Part of a small language model's weights: MLP 256 tanh GELU, rotary positions.
Each number is 128 + 32 x the weight over the matrix's rms, rounded and kept within 0 to 255. Layers, rows and columns count from 0. Numbers have three digits each.

# up: layer 5 MLP up, 256x96, rms 0.318, rows 3-71, columns 0-95
# down: layer 5 MLP down (transposed), 256x96, rms 0.322, rows 3-71, columns 0-95
up3:158117156166118134131150140102078159102137207092153109126129108101105164106095145091188217121135159150120131141075109154103102141067096150181127114102167133161121120124143161142125127134128101172133105097060168134098114151206104110087131154115123101141134148095118125089171139151158146108
down3:121148074100137154126149104140151149125185095160115128120122149102100134095148135134112087140144102078119082130132149113134159157163165048118126107148118110127118143152105112081110130093129113137111131143182111122123085082090126104128123113143138095132141096126153118142150103122142155119
up4:130134155144133057161062147134165086145161105152150158146121147117123167153150135088107074113198130179075090120107118146089165161138086182170070111205170199183111202093203108028143181084039077113164111106183101109162151131133131103058107161143090164127120132065165135097167158143120143094
down4:194155145170131149138071130066102093147149088172187104123136085104157131112062113119145152071178168157143176105174104141135136163151059160163138180123149151133114148197156070100124131144111166110111133132126203112027087100115118124161104203121166055133123147058100139140154077145126122073
up5:125023091141127098194156133113173143105110136154124125108177170107080104126089116074155102129116129151173201139167110095125127146142102126133113206132148088139177131153139094177129150118143149109120122108126097136130144159145132124138068159095124134135124157104117128116050155135106078102
down5:111153134124144088132168143138124159098150113118109107181110138109126159142170113136143121154107115132147225109110138148123089109149110095079251139126097152142122122110157171114081117106098133145143162132175118120128102110136112130119129132112130146100093110129148113127136126154137155099
up6:081128097136140107153152151120171143081159123164141178150125138100110138105160164047111135096090117124098145121100116119111098102156122152154153117199139143147062110124165128122076101111168191163098139147118151142233152116201127092074112152140056120096074152139094138105169081179149053134
down6:072115123119145140098148124078081147163116164139095129131073136144049094174072150174107124156111141083118112180105155025129143158105197110070130160092137183118136093172137160125141110138076158132206093175126169134046095120087053162132156187082107116194149129158097149134162130104148141146
up7:112086190196089120137161166202129099159149115134172130169073037089132158155175197121073101080129127146115128153127089142184142134113100138130095054134117165190092119127154125098125148120137193180136153158140104084114096112129116118136153072089098134131149138143147106175092187148157117128
down7:186147114087041108128111145147152150183097115145098138085107107056107107167131049153104142129154169124096122196097127117081127171162080104071094170123101128142065171108139167089140153111157159151095135116139095125114106108091160116147118149073094104087056082160159134118133169090037245134
up8:119125210126091146099100161090087152082102102125154197141065147121168175133136162174161134127184170132173106128136105144163157072129126118109117154121141177133137085161121140057093142101198135105106097099079092105118120207112178133108205129077144069151105144046169117102098161105168132130
down8:167106190152096096075136098089137123135129066141108077069064181082165146162026104123154105119124124106100045083132103118100109123111080167103186126130152103091099101126072123111132110201177154128111132098096133187098152104101136074204158189150134145163133086102184154161069158117129166049
up9:105113085174106158149147144141093156181154158107088117169106132146153115050149097123117126110131162170112126108160110123160158105118107090132087133162146071086139129152140136140140123141134133127118132216120111144124078101170126169143125080142183118080134098137171089086110102173162129103
down9:124134124115102092171088083122152178095119148120086141138098132129120169114129132093168072100175161122163208125107098112129138109095060102150161085147069121134167121128160142136108079121137090167115136143117142066140134105117140140148137135118113137115102112112145102143128156114094110070
up10:071097145139161109126125185099096167062170154148143142155170219173133067183226113105142143072140169080111121103186084154141083122089147136152076108103164109104138150107147138142123061115116163058106112115020150084092044081051114132057120132155131145127076085094116210163101169151122153114
down10:110142050178153130167113100160053157085178180059138099126157159093092124175125157135152147193195204089188109152082151061169094132032160057134163141008181121108183249105150152097161111118094116097111121064131106122021102145038053128170144167123122171155086128133116094146131169107113129091
up11:144094098127139113143135123137089062130106147135152158137078144129097146108127159067158159241180118139159157163183108192091148068105081180152127157160173121111140134157167129148182097115171134152133156054142109132130130117111140130092140138098149103173119182192183073107145188133128128098
down11:176105170144147113155096083104081109105118097109183092145122158111128199108116128115124152173139130101132207101106145124097134131160077123138236152097125119156126133128148085162099082098197086122156177101201182176146130089167106130126112164053123155140074179145126083086102149169128078114
up12:159104144145118114086149079152165142104162156139101128086167114152112145141160153075113157130113103112117113114120103141204121153136117098161164109115135083111094101102132137132040140112118138138103175108112121125076127134142152125154099164163101049150122134170079111123110062144174054093
down12:096148163128111155159099143097100103133105092111139145138106117121132093131139136114144136122139143158107143135101116133089118119108181185133069122109124170167145129176086120143156118146140162087168084122091119109144125110116105114117107087135120159121137102129139125129141163138147173151
up13:069138193151114106159116143157150121056131197142120048108117122136156116130124136158132110073148138170184129104096162141160093132110126138175107154138139134137161147097096153100086180114118115108134171117143065079144126164116121131126109142106114124139126061101073134085172180043150154171
down13:152125145161179144120149146164073148139101131110107116096077116077176114119122113097056120111042170095139154165145084127112150134113112161139133147038151121164152124236140133041179162050167135160135197185187110072191201118101097093162104178140131079066090067165106134131144090100129222088
up14:157098106097109129146159136102166176107098115133125143132100123168117084075095144070133119145138193143128126063139119168152109159072130137126142134131102172113122121129183136099135140090157143124147100045179149133166095118115117124133122123142108171070179148124064091123081065097126105072
down14:091176156141130105143112126143095069135171120103127126140138116092147122169136108162114170109100093132119130154130141078121119127152128135157105115143129094127168106121097117132117131131125114135126138178076111104098143112145146126110145123133136078153092079128157126132170172132114148172
up15:131207092084115064165128128154118146158121090084066180127118165068146133143049112137135149161168141108128112114197087156137119109144116109129100086108188145116138099163144122150162143088114149173106174156146071084154109130131106093088139133172135113190064175145083131127102117141128126119
down15:126168106091172117101111110079135131095127118102120135147093144110094143110211144188057119142198125073120166117196158128141088062115109141080078153102143152150167125167161102152108140120163166218141142144122144213103161154134099104104146129097190158168160198174133117099101155163137094124
up16:103149061126098173182098154093088076162117140071142176155142096104115117094024165030134131200145111107115096137202100144136138114167086156121170112084107152105144118103147137161160096115134122124127128133091127113174124141096138077046092139155118125083137151136204113105108084202084190112
down16:146144130102173133113089146121094134130079106110160173129173185155097215137169074222067168109113103182117185128154141107129160160095115162138101101117099085163098090107049104157064165108119135159112124070157165161190105174082071175112185134118133151179145129096052074077107116074102139111
up17:146128097101096118120100132140057164114120142154103192112159096110086106060162148106162146176180138131117094174142087160245105122110133192165129145148097123132112183144163165164126144070113153160176131113167090163099100149108135131114111153107069194147092168134104174119121070128188129107
down17:147086144124127140097111151126188099158077144120119157139098143110195144055074127101172151116107076150077098148062079176116155135218132131088164134126130103110131097089083129111170131120167096090088083082085112125175149095142096155142133115149083098089143074138144165139163119174162175116
up18:152143203133114190136032167097186085142113144154132179102145172151107134081144125122125156129188165121155171206182158112140176191114080058151111139102189102132125140133111154140116157068109160104123088092099105082129074076109118076124167148095128200151096083137114080171064228064161132116
down18:079122109170155141129080085038141204155089153072087178160145090162168085167168102090181134125097075123178093135082039124080134091150088179159181080081128144252067103052132117147159181135189121091085148195141067190140084112081160120112101179219006139139099073139084074165162149131085103116
up19:179157141114147142131095143122166123107103128081131113064097149078108089148104125175163130166164178092181116131179116136184151059100101146119058110144131110125148150134156181164088142104099175137156143156114141107182082147110170163102103124121167141104149076167108216116147107135110087124
down19:140102105188085123119133106072140151140160099155142127147075143163096122125103095157115197087142107103103157166144080111094079097105091133120101135087162096128146162129166133137203101112104109098103132130129128153131171113150107124112087113117142104160158152090151110137132085204129127173
up20:108108131136125135114140157172145193110156158083141152126157102073134117110115182125138173109112173151158103128141116071116112089090172145137127121204140124151119155153098112163085093137112100155145086183140146139123081114141106141160137113116104098121172142104162145097161099173156104148
down20:096146120150073152071154095142091130129135132137117073190082115159141104136170145173124131142148117142143136125120158104152129054107157179110126168113100117103074092131126150126144127118167154151091114092143103131077182142107075122123153159130114130126070150111126124081136129098075139123
up21:103113161123107068110132139186166123186134171145124113166154163144130101083129117135140087120167151159166127124097091126159134121109046113102120213080152128112159101154098167103131106120166106099106110113086124131125137168135159173131089138192155106105194179170105108085106116167127123088
down21:130130111135162155114104084129144150150155126142143104165113128095125149159115077131179076147147107128138168129135128145116119120108032134115181156140123131133142124100131180132082143113139149185094139168099167103132117151152164170139102157150114109096177157077110126122123119110121071092
up22:115139198163110131168190118092175124119074125075150139112182170172142133113178089105139091153099067144214107183106098125109153131081136130198130123180131098146157142123120116177056127102117155126156033085153157121114119100090142087127121131084145111145074184128134119043064117157122141077
down22:129111097082181087094100151141166151077113128008079110138161113121139147102174162137182133109177134102133201142178107105142118121106061186143163157108207114101114095095132047107054170120161052119118145102108096134206164138132084172083078161080075173113072132181146144066155173163097067154
up23:052157105163089099138182117117141109158127132171051158121078126146099151138110114150152143120144085136075083099188157054146138137138114060119136142114133138165177061081061120155084093168137158187132194142123146099121098181118121104078134090144136047131157153076132020082100171134170119162
down23:148131117095134143102140150139186175160097121096154077140080109195099098160095094121143125138103063092116121138082136162054098108157063164155051124149122128125087151153162132144197068083136109133191115121120086207121178101111184117150140159090159177103111122176133093142170162081102125102
up24:076121108172100181094162148084174146122117129131182159153139127111073128095169160139089074089137130144113151127105174095109117120126115143103119151210144170134179163136128126150096102111128134102157118092110096145167121135110078084054109151100120077093113107122120136133063120130168122142
down24:124174122137095171091111115086141141153094139136139102131106116098148175142129143106162141151069120093109117110076151143033101084101149132151128179070150072106150089142136132126153116178137160095091090149133092125073110168159163177184188047139118118131133150057182128171077159101099128126
up25:042084185161074159195205138076104114171160153051094118128136233138140132083134122215084097073101170126142110161132121161112077070103126099113098146091134137165088160139122152154137128134087116104190120141109087159157120130153137135101082070064167164143082117142134120117098142137117127141
down25:113153150187176112156112092104093168146201125140086093129096126079190098154146166080163093101146142156067131119126107197094109123148154117094201095113159081068128143130122117126158086164179091218105076111091135135078107135081118126122117102166132137089128108100136145168090110123041118115
up26:124112170140079124199155148122188107159150074112104164106121088123122114027098155098128075134161118199164119153127094142081141099084095081107134155169138108207121187168145103120103128092169228080100152139174102102155113140071105158167148170070193136067085128102169157008000100185130162119
down26:148150104091162111151139131119132149088167073177140115100096202099137203176109058089095162185133175135053185150135100099139127152115049135117255136162145116128079165148131123150060136134101075084124149108190132182150111137154142115123146108109149156133128080112156155180140107125151118090
up27:138126126112094168203159158123136100092066159039184119097102145165152085120123095175119104223092214145110060045134112134110081049146079140087082138120100085182124095134157146126141099097125135129074091162121140109162104057150108146125116195172113135126139075137159189136135195086224133095
down27:089118217099143135073042103113115179147180100103163152168111122104234112126178163159179159145134087081169093162148101176094237165164158125154204083157065137169091130142090112112152148156219113134187091056157177163084214133102061107166119107169113134133170194116000125120164131103163137120
up28:091149113181144126127113130160137127170103239112170184112099137142164098095081140132168128116120187127183095146141146145123113141103130137099098181162135126150080126163164131075105137090127117185124108080155053103113128125083105172094118130172128124105114070127107073152138152130166164114
down28:198086098135153128171182182138080041136115105088112057088129095120038110094172149135153185106151119125173154110137161092157133084148165130055125099119201146109138105039093162150136184139126158163087093110152208107126163153166125082117109162116182115137106125106099124144168174147069146118
up29:099163123134137101174121150216109129139117173179136165153128164117141128075106114101099069156163164167130143141148087126110124070137177084080128130104144096168123096095103103105129122176154210055151098142130094064104090143114135081067065172134143177159147154150099194089083124090125103114
down29:174136087110086156136128116117109165102132145131129107148109157129175105119148107126127183161110130126180110097090135114117152116100105094079255113140080066118117103158114135192072105115126141144090113139135148157119133145116133134147108087077134155098096117098135149117124119114124105146
up30:087135145123117157182153170111168102135138157091120118136132097158078144135141117152083099114129151102154129124121146120070125165115132118114127126145105113138146078091162145152132114129156196106168089176081107100119141127123125185156133137097117078148090130119133117128132139112180114136
down30:129117076095115127197193146126113100116123101166152112137103164083158123145162107138079187110135130120074156143135161104138127096150097140109178105125125083091081157089114147125069122064118149131134112114162113123123132099122110092138119151139130130094108130151114110150130132118120115144
up31:120168140088170184124127140143065123117127090174116149125145113145180110137149134153113135113106118133121141141149153110151181111137145125109107125115090146135154159099113116178159106159141158104107146174136151130212157118138126090132122123141079170167144085141103072132095103065142125126
down31:125087090146118135126160090115132147141162162108158086126148137116128108162137097161143110151153201132150118129143141140137139089142145136122189106142166055113158160149097180152107139127093132135104107154117134123114109157103171110124135152089106134085116159155091128147127072135105137105
up32:101124108164186156178152126135129116154129103165039128095149041129108112107100123099131181122143160170049177124110132162084044120176135151108102117158146119128117063125117147154144146108186076096124157100118089128097125130163109091139108164164150124140160136168094125115112111097061151106
down32:143106121132123152077109134094140098101117168178157055157164149111199133127134099136139142143075075092170095109077101058094161080118130115128109148149124119137142118087158107135079150107120104104136097106128159124160154121123112144106146127140124117122143127131055167125144129157158097128
up33:088102150114140132147159166120122165134087108127111096111146081172102003168138117155144147125078204043091108138148154141127152113177062115164105146090132178139115133090131096191189115161126160161133082178132143154112173120126035134107105094107203095103136154137124175105104135126156106146
down33:164068107137087142192140105161127079137107129160097089124086070146032127133027105155183065113169123160062141111073148109116112103148088115062095156120148185147118149111129172172111141143129148134142131127124099100137135131148097088204074163126153085169103125102148159120166186141200075154
up34:079106141154160143124155146185154094110085135078150118064127171097161091081164130136155177095110193070171106124142092128137091122078184146107100189104109199129058098140192132168044083163154165125091107092166188173103082121092119212134171146077124108068074128138162200108148119141152085127
down34:126116114089101170175201094134128133171162131053142080103110114127084138085087173095081040124178167109168076142093121031065147144141204091190167133091143170115162093155171155104098177135154139143115127177101168123103084125180070157153134153104148159099172124144148150174103127158094111138
up35:157182121124165103120152129165072093232146128126184120068126115112131169133115165127109153144088168160122111099097126100140094101119168143115099168130171158115119139109134141134110132081137133118201148145053086130155120141179126156088134134093163111160094156103134130106190145168103147097
down35:134103111136056123095132124114141171133140119143151115139130064138182113131178119093132112115128107145110088087126174165138114123112123153098155114158094101132150120132121145076111093116125129165076076096151157147098117101098098082164171131156137129132111139048144093117169133077078128169
up36:147109141138157169125120157138095128100183175088123216150094170150159140097026142103089181118116116078123150111170121107165093118118092153166120154177122145116132084182135134176139183079195097126125157147123126163136187140118150086075141172165075097119175118161130062151150145096124131125
down36:189248133130163099092077098059111163110158061185188145166097144160151102167093089140148172078094095150148139069144130126096131117160129085120168158138124096090161111102130092063152081111114113159149160088109191116106098162097192109089172146056110169175065104134167114084125129226064134081
up37:106140158163161118151157132130140134160111116166127114163119118147132210137110079113126109089139111088117130175123132123091093140145098149095077150117143142123154130088182063088110159094156172110116101105145099124133129154103138126140055156126109161149130116141135193068079127090124155116
down37:140112092147087143120109141124120159171157144100140062119092115098189093144145129150125133127135104132097159126123128144164138094131121120114203094145080118141121118106099208098111113120087094140141112122172138125111100092121139131134134134161119063109133135099118107154132084149116097114
up38:055110067110140128169137201174089095157080125093099139115120152130149093127137124164138104126088169075199111090148140085099089131161105142108105195163156158183125119089136121193130142059123176156143123191122049166099140140123119120125169158105158101104113119219101151134075129097140107150
down38:175013127150118125168150132151102097172088104110109084118155138180122148162125136186130148129124110120192147141106171066182082141087159142152046136136101112138169106032176148151157083130078078106159145161117115127095079138069115128130087182083106171104110112140115186166115156119053084088
up39:113179138150110107096107146130127052100113142126114144047147082089129126105166121133164085157155079166153157109181089126160100109184163110112165147175109084159124180137103130054063068088113201122127129227120128126099122060116155188093166116165103166175105165122169042104128188186234051109
down39:101122115056081063167158082128062065139100103156173171096163148162016114141184136110007135079125168139172134118158131060129059130112135181088046130099157163134139142184202183114044181142158180088035194189139032033095039079156117087102108137113134108149127076147121123126115100187118153118
up40:128120161165089118107119127156141116160179154153149133121128139143135122137151120130111140112142050098078187140158121143114187119149166124161131110153188094142159131091119123120077084152164148126125182105156130140110156114150150143114111143155107095134100123120089123087088140123131139142
down40:110118132137112187149142091108120163133132125112073135121129117158164122118136105090149112164168150139140123131094161128110099133077101123119104132120118145121127182138152129146123117133070084159124127121163098128149156113120171137135137124107121110104139118089126159134108148127082140136
up41:127162112107125141155135146117100109134132103116111166091122155144173154157039052106116132221127111180104091132176149167139070128128080129120081149071142091123144122165117096133195172121138156174116129115134141134124177134175103112137140170125140069161132027154132184148123092106117148129
down41:123131114165147103104139108157152170121091163196157159132141113194095125141167183112158122052176125111179139119108107141149154091136104135071089116096118150139105130158145091137106167101141134114133150148149160137105095120150154113122081124113139158170171130115142109087131142139074151122
up42:134135170119166148104152143114138084142138094158126101115067173161081117133178083099201161186112114158142128149149122111105086114149114114131108127124155182120179116133105054192100128094068155138166095094090169105148172102070126037075134155130142238102113119133136096138135152126137126098
down42:138133109154142130101162094136118127123113156057107123101088133142138140091085138144097062157095117134149220106085128100155129096116141082187161187120137055100087099144118135149116087164091094121166146145155101144144156096140088182149168105133120107155136134117108128098077125108109149120
up43:147090168083166115108148134116100114109147105176087139126092125156073124103158134095151112131114147169168107138095129137088115143092065084153112169138144112101153104107138155131095131125096127115184140139119136131155159107090147090148134118169096121083103168164167166119094119109124055124
down43:113105078101136128132097101123163162119128130151138117148125105107182105113120110150122151069151088112146160131139135102100150155125130139069155141131144142111145153155134073131127128086100099116127125145127132124104103129123124154114130169089162081142106142088133132141134127118085151137
up44:170173121107114199127065197106154082095138070084131186145140140097133091086152159133175178172104131127151135139100091147196128103073118139115119212154129156049145121052106141109212141105181101138113161152084029101145165058143072164080106132184124092157093098139114133155163121108086096099
down44:106177143104110137180122150087116107148189137196102065145098049073116091140175226208056143128130179153093107172177174122124221147121077134140113092092164113098163087083110195118055102103102076086143059115155024152047178171113182115133109152105130123056145169137169113159169187161142030185
up45:143139097076139131094154145181147088106115117153108171090173144161089107169109097148161206174133106119099127175141079117128169113165093112150100059180103097075134125121137200167075133117104086096095129180092088141100086118127133122155116111158169173139123151142137043126070067138127138089
down45:122164161136116109190058138150050116155119125132048095076154143136165176155120132136116118123153220045131178143104160141155137105150134107113048084194082104137123072102131140085140133079141193124087122083163191137182120136083092151136148135126148143103120122111140146134154139128049132080
up46:086097120167081136129174118183125158101139167163118127069157094137089102089098182119127121097154077159114147115076098121110127152062122180119103110066154130150137118181126162181140137165086148069140133166114132083154088148109140142072132169172142154137160151170121203145122124110101068178
down46:136156139120175174117139134041113145203116139114164121157179125188122111102175134110072112129121068105063123142110117109119197126169099101032214070113155133090113153102146106129093104109111137111103105165121165103146151120081152089152147101146133102117142189147161091112097114175080128168
up47:145122133161099147120136171134123133114147125148118104169131122128128073144111157101175126109171175124153111138174093148141129142119102133146108121135110139113100136103102111108085166158177107100109136146116197122112105142140109153107139090158128132172141156145100140107110148125096107106
down47:099116099091092135170175105119148138107151161138144129145119163123128154109187127136084146124101129137085101120136180116159118108139152099114136101133176081119132168131120179138150133129071159134093124138147088147159123141115148130147142135103129132112085112121146112167146093136134150167
up48:114070127156137131126139113173087073144157122157097127133117196144135066134173081100151168077050183144080067185180115105124121138101099111071075122142114128076116109108158099158133117069124107150146114158127089129140072164137120080146120073189119210079140137151076101170179085134180109163
down48:096142093143131096116096094157082130145154163143091131111094126108164135121130135087141173181143137101083124137119139134157107117121093082160141093157108160134133090104051122088075144143091128099114166056131186066153093172122146154089069088144121129094106117092140161137127111137035072104
up49:135137135156177149108086158124194101063115128091122097122133141124168071103163133158191140100097129114185144135201123156114122152162133113131138113126111126130125099098137161149163154192102144131095134085099115113159124140120157164131123130156078175109110171149100131098141140121129107106
down49:116120129153091140106142101109097190123151125131145155131136123153136165142116142104104081073151116099063119115106141083165092112131158134151117106116091168156132149127114126101092116087182116118106121173110168147095119139119101082150125112139153097166142088127183132153129102153110128147
up50:152135136160203114199094078099104105168186136197121204163117087112158126089113135081173152107171166087131101150088092170169104124129101138130154143211112137077152125164094086118097187087209126078140118095100091108150136141078156128117131137163166110079131075117151112121140123126167161146
down50:147143140089147176138057121148177166127143123089152075118132060198167097147042115180101179219165081130080118121061090167152139134109135166172170138154105112115083118101107154146216065082124146160057079114143130107169139143150100180081160099130126150187108128125134150153120161052101100077
up51:132105104155186197199156142150081102072134116216152136081123159146165101066157119089158201146151159069124096109150087044107099176093144171114094149137148134182140127122056156127091146111087111136086177132133089113075134133077116071141124164177127122145185145138117161128055124063157167143
down51:152114068168121148131120151163084137123119158091094158155122175201160181057128103170121180090136148103142143149114187074133094179057195130091182170096120097130129124159111130154098063113134145127062131158152094178003175204047106074156061146136111076135121096131123132155109149113117108163
up52:126132127174121112144172159082111078147162107118118149114120143152193096112099195165113180158125131089144107105180164076130110161092060108123083108139162101112170219174100146076133139108135114147114090112094139111104224180114126099117158181165157109099149113085141121138092152146141173140
down52:072121117101099151173189100163134133079124080226133111192130113174118121128131078091112068153131161131190120141146133120116120180118154183089162118125086183114129145136087134133113153138089117147140096139100090121140092118130185156150117208125062144082138084139100133137130151140101171062
up53:162144096121151080117145125141104152097145169159126154118131114105118047113098109126069093114135126171175089127130150208147149180117069189196104150143104115145138074160112131183125169080146146101130092144131125147133093140117083124092106140085163085132123110133063102126090119132141111112
down53:109136143186107142099119158135174166136112152113117094166120133098186103143135145133203156129154100140132111077103147099140069076135094156102165118154108092183144134146115114096188096134149109143143173124066103147144134104122174141151158114195072174114145099126145141133109118154110131202
up54:122129174097133075084134123064120110141144162179070155113145167072122124133158098054117161205145119171137157139123130075163110112156046131185100058074145133168132154149137167187183145178074066112139161135116086090211122117098117084115110191169141117102072098116120133125184117068152118121
down54:144139131166132095146076076048119069109095180200148132124130063163146119100103160096118166074147082124188178118087050193111146089082108093182101083144117096099144111125147161161096080135158076195174103120108139180156210129053155129121145119237140123076121134155106116176154108081163105136
up55:127125107161109127183174093082110107096105154122163115119116124134101131119115105124139160123154167099153164159154085124141103136105121128180146126087151146133109095170130117144152143168150140143090190177135135121109183122123095127133149121145124140136113125141154145174118145091124132165
down55:134131115097094105122130117161149176153160130106139112151108139114171125124125105157087112148070126110090098152140117131157148110165127145071169110157106118083107160090117163126105104124102135118102083121153132167116129153114126091117149153118134094127119108075115151132156092180141127111
up56:149112156132164150111101131181152110068085174064070141120118036163139122125154137167129132142092091126158076122113092166136113178125094107101183133115139157126136108167140108117098095083076099120172111173155146118113090112138149158140081104185095142150150147139091151108139093211162135147
down56:167107126164130127110154124093092056108115164177127156098166141108108173170122129125120150106153144147140171144155107131157118126100130208168111125111185089114134152139161124159124177144138133144092109094121119132147106111129165134108109124073106138128123148102166132147143125067082110128
up57:089117148113150085094107191105168151123063202113083154094130138170101114103135102140145172199093151134104132118073109129084147131100182110123157113120151126105122172067043171101145068065122130130150153097121136095191090088101111110099166142176121140143156099125184117127130126106142117182
down57:093142171160100156097110118182136142214126122095139096137103142144170139126113089145202146105140103077130158151122117190110164109124121116080176130164128091102130107137127147062145111150133195146138159166164142114200249139127123120157143112082086154134172140171152134088106088154063159145
up58:075112099111169145178081131127122157089109148109165158080090178127041154144128100168074114129082089112179128170155158099157055108145111108121122194079178156103146120117120117114156126144103132137187097135142065089143170143153085170140103175124130112084111144096138132147145110133101099154
down58:177119097167117157141163117093149143075136102167128043137142159100113199133121105127169117164101099157139108156166124164117089106094118117138153136115147138113117093083118110077190106112092049175137161120166176172140105131104113107102158168125091115213064101140162119110122116111112145107
up59:113125104190123130130127152139075150135120170151142096110179148187092112164120115123107133125131122145161138131115140159140115156081131117157119135178146091067159118121089200125103105115125141094111150095136114098153090123095152128106144146114153077117102111110126101071146141113140118138
down59:121120139147113138160137114112127102172138185145112147184112114129098122100127132139109145104164112097156146158174067120167127096114108127100137128088103137130117130120141122148126127192123085165150104154109070148111179130124106111111136133141101162155143130142132122087111149117146135075
up60:069127151189167104162141118123180145186126162154122126150087068124132081134118151145149135156098094157196186064087124086142125156130169079242124149114142173118086100142135115118104073107114142157146099119114152112124097172116161157108130078119154105140136181126116092154142136133100080153
down60:113104124193178172118100144101110143148159084200176143107100158169125113157161088144146134179124081124180126093085099162130143106159091091176164109118134118173066161117083145153126082025140170121172058152157149116126098138090122084110145188135154127121113116182142157122130119181105107085
up61:145163186115116123100162097099163071166070209083140157049180125125164112133132109080101094214067156129087089139173127177155088152147104021128102125124135085120168145136157061101103169129199086146096203182169096150132101156158077158078082202140150080113095139082153139133117211176184109147
down61:154197154084109099190164108122132104098152212221210132118135125143023104049130191104092088206112118124172146116053158141146147150132130088149107150111125178079137163073157161120065212168167156106130187154117072159071067105205054194115129157117217155154138056133204150100125181109101079136
up62:142099099123164114167143130118113125133077120154155133116121103137082164138120065064151156090109107198153095157091067122173108088136083111139156171111202172132131093155102115127071114126133134176143067135119137097163183171089103136146160078131086162138140125122104153136106122152119142121
down62:127110061106135146126139148127117106097132151113117153170103152157146139086138105153119111157106088089138168100121167156125155158124128081119177109133146135165088122081118103129100134115134127115129106147163096154088068108152184057118178123127104135096149143167067098137155146100063101106
up63:121169124072144128099156099165114112133193136064097195145101187132125099099052103124068175113092150090141139130145125096091148137140134106091074176160129202125119152160178118202095045149188084114135071193019144133123138175090168151074198067115119102085124151143106131095136178115173146161
down63:104180131186134109107087074125130105145148164169146131166118062106147163054107140117086137090154078113128093159122115134061089084137139092041131107162185118079160167084115079172115170163082109140123112096128225086070139154109109177070181187092147211152062104116116106171168182107111152146
up64:135149175109105090149088205115170101217087162097120143180053141106166135113097094148116092138106109159152172237125125064116079124154122100155087150113148132190117117148146149127085099115121116157097127151087085121170109103100162100085084148108157123133158103129193120115119175140102211162
down64:172173100131077201105105060100106154182101143158129192152120101109086111110170171145117087134147167156133140110128152154169195105149103075115123130113131180111163143105123163091139165098121122138155088129088138129063082137214125123117134160115168079084148146149093149086172151173125098135
up65:055161123098142144159216204072108099181172153119129110098161132173146117128099125126125121151098147151163133119168166096095139096160103109150135103175157130117118082099107114150155099123107096133127124126060155084196176183052085111118100115149119118118098095117093190141136160094182138119
down65:146158104126097097139110096122106090127099163174133140107173150122135165174122109112114088063141083084147174109174048082133138129159104123081097129193210107115075149144104091107113148137151115138118111167190123102166119167116105126158181112118097181063146118150177139118105071128111197144
up66:081129069143133128091116184120134113060143110150172128127137121134073092103184103112187102146124156192226139104159041104150119113153101145123083106133157111088152121140113215158161119139094202090155119140111148131036122164106138093058097136122138144113141177170132104148114114136133105092
down66:170110183131131150095113132179154166144159145052160106159129062109159095136104096167129159093165108124166109117152170095095125100127184107056219158102069144128126155118092119111129135086114079131115117141125114085147128109184151105136098205190077143152113172116128094155120189169110153146
up67:142141167149148164201116126144130134121149097147100138180141123099119083137139164113101166084093154086172140097149090091143143090142109112091091130155124128156117128134070140148150182170139188138094105136157120092151078122125132156152099167129139125150123120144105126156161135131133177143
down67:098135092145139095069139102126136102151129145083139075122134158102092166085111162163105108173146131129102151127114126109114100143112088114085202081132111181096095119073143181142115097130143145134095128083148123113158133139155112109096130179097122095127061108114101131132122151162152132091
up68:106170102142130150195166192102131143116131154136110160094128130189110147180132080198124182117180134141146111087178141135098110144052125145139115179106124106147146104124152130130112143157169159133093127056120129122124113086108086102053098135106117199163143122110190136095056186140120119139
down68:162146147128116118055111130125111119134135112165144124157114136138168110094081177097140112134135049120130194151091099108162142073165090173143198101186145107112111102134129114134162121120108078076111116124120057115137136138143140133120116110139113077136133099112105174122158148156118084093
up69:131160127136120169145112089184155130140130109152130136120142123141105168102080137074113086133168107086133141145152125141095105123146144121143058142126168082121156162129184110105156144081125147146166121118132145134144133133155089147066100132145138155143132112098116151173131192111109110069
down69:108150105194131107136136163110125138142167114072109095120135104124193069129131105136144133133100097130112190109092123117124126123119154118094126110143077130102120093125118141132120108118101111104136114107122133163090139087121116145190137112142113121135120108153109121132118101155140129134
up70:121145152122133146147162152188131128109108103119081152157134139158163127101122124143133099144089112159156157103119085184103128129053157099141145115118112171098159107130075123145172117158146114067120146081159128127127137125096162088136108150158170109123133098124173111089145061072084127144
down70:124121170106130147118107137106135174123153143137176120149071175098105103119111154161162142122121141109119099162116140117124136131148128113148139115143106089083142164093146124068138120163161137141169082119039133157102154123119129165138113109125088150110066110139150132133104181145142102152
up71:118137101161077151147131120125098149168156136171095224104132119167169059144122107132096119089174117081162135156182108132161152125083093151155088097173144164131100130131100147134095124138131139135113124138102122162062136155101108126075104152110091124144180132125155127091113167100095143130
down71:147119113102131119095100109084180091138148135101150157142110101151167131120145141135173101091154132177072154096121117161088100182160170139168152137082104162102150145134121194136103111160132129154107130093161113147136121093110184098145138150132128120125121123128166135109107126129100090116